{
  "n_layer": 14,
  "d_model": 128,
  "n_head": 4,
  "n_kv_head": 4,
  "head_dim": 32,
  "d_mlp": 320,
  "vocab_size": 3374,
  "activation": "swiglu",
  "norm": "rmsnorm",
  "norm_place": "pre",
  "norm_eps": 1e-05,
  "positions": "rope",
  "rope_base": 10000.0,
  "rope_fraction": 1.0,
  "qk_norm": false,
  "attn_scale": 0.177,
  "bias": "none",
  "tie_embeddings": true,
  "parallel_block": false,
  "init": "trunc",
  "init_std_qkv": 0.0326,
  "init_std_o": 0.00617,
  "init_std_up": 0.0326,
  "init_std_down": 0.0039,
  "optimizer": "muon_variant",
  "lr": 0.00514,
  "weight_decay": 0.031,
  "lr_head": 0.00627,
  "grad_clip": 1.0,
  "warmup_steps": 200,
  "schedule": "wsd",
  "decay_fraction": 0.563,
  "decay_shape": "linear",
  "final_lr_fraction": 0.0,
  "batch_tokens": [8192, 16384],
  "seq_len": 512,
  "doc_mask": true,
  "train_tokens": 96790000,
  "steps": 8366,
  "dataset": "wikipedia_en"
}
Each number is 128 + 32 x the weight over its row's rms, rounded and kept within 0 to 255. Layers, rows and columns count from 0. The size above them is the row's rms in percent of the matrix's.

# layer 5 attention key, 128x128, rms 0.112, rows 30-31, columns 0-63
size [ 93  90]
[[156 145 147  80 145 157 157 186 148 147 158  95 153  90 196 193 135 158 158 151 151 150 104 119 113 121 135 150 150 134 104 108  79 169  75 113 118 117  61  88 168 135 119 114 127 129 138 142 122 112 175 144 164  70  58 109 130 117 125 162 132 122 120 101]
 [177 106 137 104  90  41  65 135 142 140 133  53 127 169 130  94 126  79 139  72 170 102 133 196 120 103 162 155 110 142  93 122 130  98 125  64 145 186 120  98 142  82  85 160 107 163 105 132 132 137 127 180 119  77 139  87 108  69 163  92 134 106 152 156]]
# layer 5 attention query, 128x128, rms 0.11, rows 31, columns 0-63
size [ 88]
[[145 144 132 119 128  91 174 103 125 179 134 135  80 173 123  84 117 103 125 163 139 137 100 160 160 130 124 135 108 152  97 109 145  97 119 129 170 103 125 161  44 153  73 168 150 168 143  57 138  64  87 142 125 127 134 148 161 116 145  98 188 100 106  92]]
# layer 5 attention value, 128x128, rms 0.0767, rows 0-22, columns 0-63
size [ 84  92  93  95  99  94  74  79  89  96 101  76  76 105  76  95  90  98  96  88  80  93  96]
[[ 83 148 116 115 131 106 169 130 125  82 104 155 104 124  96 163 158  80 103  79 150 117 127 107 203 139 144 181 130 135 172 189  88 156 165 153 175 181 111 176 130 134 123 171 140 175 110 101 112 118  36 156 151 180 142 137 128 179  99 190 131 148 124 162]
 [151 121 136 129 154 128  91 141 177 163  87 255 153  89  87  93 106  95 142 129  92 109 166 110  79 148 145 155  97 151 111 136 154 170 140 126 139  73 164  82 119 113 162 113 131 138 126 130  99  95  85 138 172 111 137 105  88 125  60 127 102 100  91 106]
 [135 125 102 122 139  96 176 142 118 140 138 145  72  82 130  73  84 145 175 119 111  89  84 177 111 140  49  54  77 153 185  95 119  88  59 134 176 128 125 110 176 116 185 146 108 111  99 101 161 175 138 197 115 128  94 145 109 139 114  95  84 136 139 124]
 [176 124 109 122 135 136 151  94 117 159 129 111 107 116 173  56 139 138  72  96 180 127 142 204 133 101 144 122 117  96 149  90 112 133 143  71 177 135  88  92 176  94 126 116 159 154 123 110 117  68 143 158 140 138 131  70 111 103 122 139 109 136 193 115]
 [159  96 118 110 142  91 172 122 176 115 113 126 123 201 138 114 131 107 125 190 113 101 114  68 139 166  87 158 133 167 126 116 131 146 170 129 194 174 123  88 109  93 125  62 117 114 196 163 170 125 108 152 130  72 107 114 220 100 136 147 106 137 161 125]
 [152 123 155 157 111  66 106 176 128 125 146 154 160 124  86 121 156 154 192 114 140 154 150  64 127  80 100 126 121 124  65 144 106 144 136 157 102 154 233 158 137 205 136 152 138  98  76 158  91 150 145 116 107  93 106 150  93 135 101 177 154 204 141 162]
 [125 100  81 156 105 107  93 131  46 163 149  99  63 108 140 175 117 120 125 174  97  53 114  93 131  89 184 155 127 166  85 119 120 162 113 183 116 119 142 105 157 143 131  36 118 105 152 139 100 113 151 109 153 124 136 115 116 155 104 147 157  96 156  85]
 [137 138 134  88 139 116 170 127 157  89 145 100 203  62 167 115  84 141  81 123  80  69 142  88 152 177 180 101 135  95 169 130 157 126 171 124  93 187 167  95 140  98 114  83 128 132 105 109 148 211 162 155  60  69 143 128 115 162 104 148 138 123 130 138]
 [173 144  97 128 137  95  99 139 108 114 115 131  91 124  95 159  94 144  79 113 103 118  98 158 132 151 145 127  92  87  95 137 152 115  89 162 159 171  95 182 158 108 108 138 113  91  59  71 127 139 132 116 134 144 118 205  85  97 115 100 111 125 132 108]
 [ 99  93 123  84  67 103 100 139 100 136 187 160 136 138 166 128 104 148 162 139 131 177 100  92 121 120 133 146 171  86  99 131 192 101  75 105 105 153 119 140 135 109 108 115 136 158 115 110 108 124 155 154  70 102  76 182 114  83 172  77 138 126  84  93]
 [162 128 128 107 124 120 168 100 162 140 164 158 126  90 170 111 154  86 108  89 117 129  63 137 159 141 158 154 133 176 180  95  92 104 134 141  76 152 115 110 111  99 133 120 106 155 170 168 115 121 152 144 160 133 123 129 119 122 119 105 138  92 106 118]
 [113 122 107 154 118 100 117 178 105 116  94  99 147  95 111 148 176 170 155 169 117 160 146 158 192  96 156 136 170 138 113 127 132 147 103 127 106 126 131 138  91 143 171 121 163 166 107 143  92 131 158  74 123 158 139 102 215  71 189 176 119 147 179  98]
 [ 32 141 155  93 180 155 157 154 122 101 181 134 182 114 103 105  89  79 118 123 109  43 116 146 108  59 123  45 137 102 186 106 182 118  84  75 106 134 179 130  95 112 143 184 149 152 149 108 120 109 144 110 101 118  94  92 108 129 119 149 150 112  61 155]
 [ 96 104 111 177 124 108 135 138 114 120 130 158 128 107 114 176 185  84  82 160 168 130 118 141 128  90 118 102 164 165 145 185 119 206 181 141 167  66 157 131 151 107 154 140 168 102 133 154  78 103 150 108 188 172 148 129 130 133 153 140 167 125 117 182]
 [174 142 131  59 148  95 163 157  65 132 139 112 130 138 113 119 123  96  92 111 184 118 130  58 118 159  44 144 143 124 123 147 129 106  82 133 119 162 154 131 122 144 156 124  93 129 127 104 113 129 169 142 157 110 124  77 108 150 100 127  86 167 108 117]
 [167 105 120 145 132  91 141 111 146 101 109 133 181 137 111 121 102 152  90 151 120 135 122 112 141 163 107 109  65 185 113 139 164 102 129 120 114 163 107 133 126  56 137 102 103 154  58 102 150 144 121 174  83 132 135  85 128 137  90 123 122  71 193 135]
 [108 134 152  78  96 134 146 121  96  65 131 161 110 140 138  79 124 122 159 125 109 165 105 180 111 149 157  71 173 107 116 135  98 145 132 106  85 131 144 123  66 116 103 113  75  92 175 138 120 194 134 193 144 104 114  72 140 114 106 125 119  98 106  88]
 [177 145 105 139 133 111 110 152 185 166 174 108 162  68 132 167  98 148 122  78 135 137 118 221 162 107 125  95 115 111 110 122 126  95 133  78  56 115  73 123 176 147 148 128 126 135 159 114 112 133 143 165 111 101 162 152 102  92  94 114 126 122 129 105]
 [139  87 107 123 137 115 146 153 159 145 137 121 175 130 140  99 143 135  24 156 161 169 141 163 158 154  98  98  60 196 119 167 130 117 159 115 137  87 115 117 154 139 140 149 111 147 150 114 164 123 119  78 110 137 104 144 124 163 163 131 155 109 169 164]
 [ 85 136 119  78 164 138 105 146 193 158 138  96 143 139  93 120 143 209 109 126 159 129 102 134 113  97 188 145 125 126 151 163  92 133 139 113 190 127  73  98 134 193 181 129 159  79 116 145  71  92 109  78 111 159 103 146  93 182 186 131 129 133 108 181]
 [193 115 117 127 159 142 155 133  85 147 132 189 125  85 142 109 106 123 137 121 117 176  62 141  52 189 127 180 111 187 118  65 133 116 110 122 158  97  95  93  84 120  78 141 162 101 139 121 182 166 104 168  67 118 166 145  96 193 129 138 171 133 212  59]
 [148 142 113 119 138 129 123 152 117  94 105 192 167 142 114 115 129 167 173 123 141 163 191 131  80 159 135 167 125 144 138 105 103  87 156 105 135 123 141 114 108 118 165 156  63 172  92 162 139 139 123 163 193 143  97  67 113 160 104 155 106 165 127 126]
 [132 177 109 151 118 138 103 176 118 163 126 133 149 167 169 126  64 128 147 189 103 114 187 150  76 126 143  85 105 157  95 116 131 118 169 157 135 150 105 125 142 124  91 122 110 109 107 170  96  99 117 179 141 144 163 128 177 109 212 103 138  93 170 144]]
# layer 5 attention output (transposed), 128x128, rms 0.0672, rows 0-22, columns 0-63
size [ 79  91  89  89  96  98  74  81  84  98  95  69  64 107  76  90  92  91  94  87  76  93  98]
[[149 164 125 214 131 150  75 171 115 149 147 141 113 176 130 137 102 119 180 161  67 165 126 142  67 133 111 164 121 118 119 105 156 124  98 119 172 136  63  85 159 160 106 126 173 136 128 120 163 163 160 159 102 100 107 161 135 110 114  97 164 108 174  89]
 [151 102 118 179  98 100 117 142 137  59  94 104  96 140 157 141 115 120 155 149 143  90 111 157 130  90 121 163 146 144 150  95 160 116  84 117 103 161 131 201  44 109 169 182 142 154 155 117  67 165 127 133 130 188 165 142 135 138 118 106 104 114 149  92]
 [129  75 138 201  94 138  76  84 177 170 114 138 159 122 121 148 163 164  83 166 137 156 133 132 164 181 112 147  79 120  33 122 124 137 181  74  92 129 116 138 146  97  35 145 137 140 167 188  65 132 151  83 157 151 156 112 153 107 140 146 177 135 103 154]
 [143 111 112 167 133 118 156  87  98  73 121  76 138 104 179 133 134 149 116 141  82  79 119  88 146 128  83 135 136  58 121 127  88 141 104 173  92 133 134 137  83 143 155 143 152 117 123 204 217 133 109  86 143 179 106 138 122  74 176 112 139 162 131  86]
 [ 69 177  93 117 134 112 148  96 125  81 109 140 149 104 139 146 113 128 133 164 110 154  56 106 122 133 149 155  93 149 177 118 152 156  99  70  48 160 171 110 120 160 127 129 122 124  96  48 104 103 154 153 174 137 102 124 134 182  96 116 170 120 101 149]
 [136 145 163  85 178 126 152 146 120 129 102 125 124 152 111 132 132 207  54 164 104 202 157 172 132 139 125 119 109 158 139 140 167 113  79 182 158 129  97 169 135  89 145 137 151 164 102  97  89 125 137 155  96 140 161 139  72 116 143 122 159  77 142  42]
 [141 153 123 131 165 156 168 135 142  33 139 113 176  86 132 110 124 137 145 143 131 162  84 117 159 135 136 114 155 100 164 153 150  98  56  70  98 141 161 163  71 104 112 139 184  83  33 121 132  50 120 183 161 112 141 132 116 147 136 116  81  54  86 123]
 [ 81 142 141 140 127 111  54 133 141 104 130 100 148 145  93 148 131  79 106 110 175  82 130 129  88 100 122 176 149 112 116  87  94 159 118 160 113 146  93 124  94 157 107 112  75 163 126 146 108 154 132 108 141 173 153 126 145 205 129 132 109 126 158 170]
 [120  60 173 156 162 144 152 185 234 189 102 152 171 152 161 165 171 136 121 149 150 120 182 103 110 126 159 161 144 125 103 179 159 166 147 178 129 149 137 109 115 106  96 148 122 129 227 120 127  96 159 119 102 154 148 115 166  76 158 134 108  92 139 134]
 [113  98 139 141 169 133  91 179 135 163  90 238 138 105 119  73 190 127  43 114 147 148 144 151 161 110 166  57 140  78  98 103 102 157 169 154 153  84 177 149 101 118 167 153 127 101 142 124  95 124 110 148 156 118 172  74 119 146 133 128 150 106  75 192]
 [124 106 154 170 140 157  74 136 129 138  54 124 169 166  95 166  83  97 155 135 163  83 152 146 115 154 101 125 156  75 115 114 136 131 168 134 169 151  86 134  78 176 118 115 133 165 136 127 117 177 138  86  71 125 159 119 126 197  88 128 167 206 158 153]
 [ 90 114 119 121 162 195 171  96 108 110  91 203 161 161 126 187 117 130 138  82 121 174 113 122 133 119  85 111 150  72 115  70 127  84 111 162 119 118 137  64 186 120 145 114 131 151 123 131 133 110 181 142 101 142  78 137 110 133 115  59 121 116  89 179]
 [216 130 189 205 105  40  42 100 136 143  87  99 107 128 108 102 162 168 110 135 166 178 130 124  99 137  84 130 120 153 108 103 129 112 142 140 160 130 151 144 187 138 136 110 166  93 126 170 126 113 111 150 161 148 182 112  99 110 156 107 117 153 190 122]
 [174 126 105  98 132 138 154 108 135  92 150 130 120 168 143 141 115 170 151 144 139 158 137 150 115 121  91 135 156  88 137  84 212  59  79 134 168 157  69 165 129 110 144 176 136 146  96  99 144 142 126 152 124 132  95 195 108 118 140 121 115 119 174  48]
 [130 115 139 156 109  92 172 166 160 148  78 122 114  95 119  67  96 162 175  99 129 109 219 110 125 124 179 145 173 142 124 141 185 157 124 142 150 105 109 195 129 150 161  92 149 161 135 135 140 149 139 118 178 148 133 127 148 135 131 110 166 108 135 125]
 [ 22  92 118 137 126  82 159 137 144 161 141  85 132 110 153 142 156 106 136 164 129  67 112  86 127 143 170 152 117  93 147  94  42 180  98 147  62 111 143 112 124 128 153 181  54 160 120 161 120 130 138  67 128 145 112 127 105 125 142 131 101 154 107 166]
 [105 197 150 211 121 170  43 167 154 169 153 108 176 133  96 163 141 115 158 148 168 137 122 109 175 165  98  96  98 103 151  93 157 161 197 121 194 146 130 165 118 125 164 121 173 142 105 120 125 148  77  92 123 100  84 106 133 169 107 150 162 114 148 131]
 [117 112 131  58 113 176  96  84 127 177  71  90 113 148 126 138 130 119  87 160 168 101 113 147  88 162 140 138 127 144 100 164  32 115  99 172 170  84 112 118 110 123  90 160  94 132 113 170 140 125 156  61 121 195 114 130 163 117 199 104 149 145 115 126]
 [106 156 108  70  98 128 178  56 110 150  90  89 106 123 133 145 141 110 106 153 129  44 131 126 109 184 119 189 156  87 126 117  98 149 165 151 159 114  86 146 142 146 124 150  73 162 132 174 108 103 166  87 138 100 152 177 150 157 128 116  79 201 155  85]
 [169  99  85  95  92 143 169 105  85  93 143 116  96 115 132 133 116  97 134 135 130 104 153 138  95  85  61 173 139 150 152  92 160  81 120 149 113 155 103  90 133 117 127 113 150 143 107 153 105 143  48 104 121  86 135 151 143  76 117 132  65 120 124 133]
 [ 89 136 146 180 111 111 134 133 145 137 153 126 149 170 106 150 150  97 112 153 138 128 106 146 173 114 100 173 120  66  94 172 107 157 195 100  77 118 137 159  89 101 115 119 140 163 161 109 128 131 181  93 181 142 170  87 109 109 103 205 106 103 150 156]
 [162 117 122 115 138 111 213 106  78 103 144  93  89  95 119 123 123 171 118 134 124  90  99 129 145 119  75 132 110  97 145 100 142 204 148  62 152 135 133 151 165 167 134 173 101 171 165 120 175 163 114 107  52 145 161 138 152  97 115 102 125 137 131  77]
 [147 140 118  46 124  94 186  54 118 108 186  97 113  68  84 151 171 117 138  46 137 130 107  91 149 121 135 150 165 141 124 141 105  98 104 135  89 139 122 202 107  88 145 131 106 140 176 129 175 138 100 132 137 143 111  88 111 122 142 188 100 120 102 105]]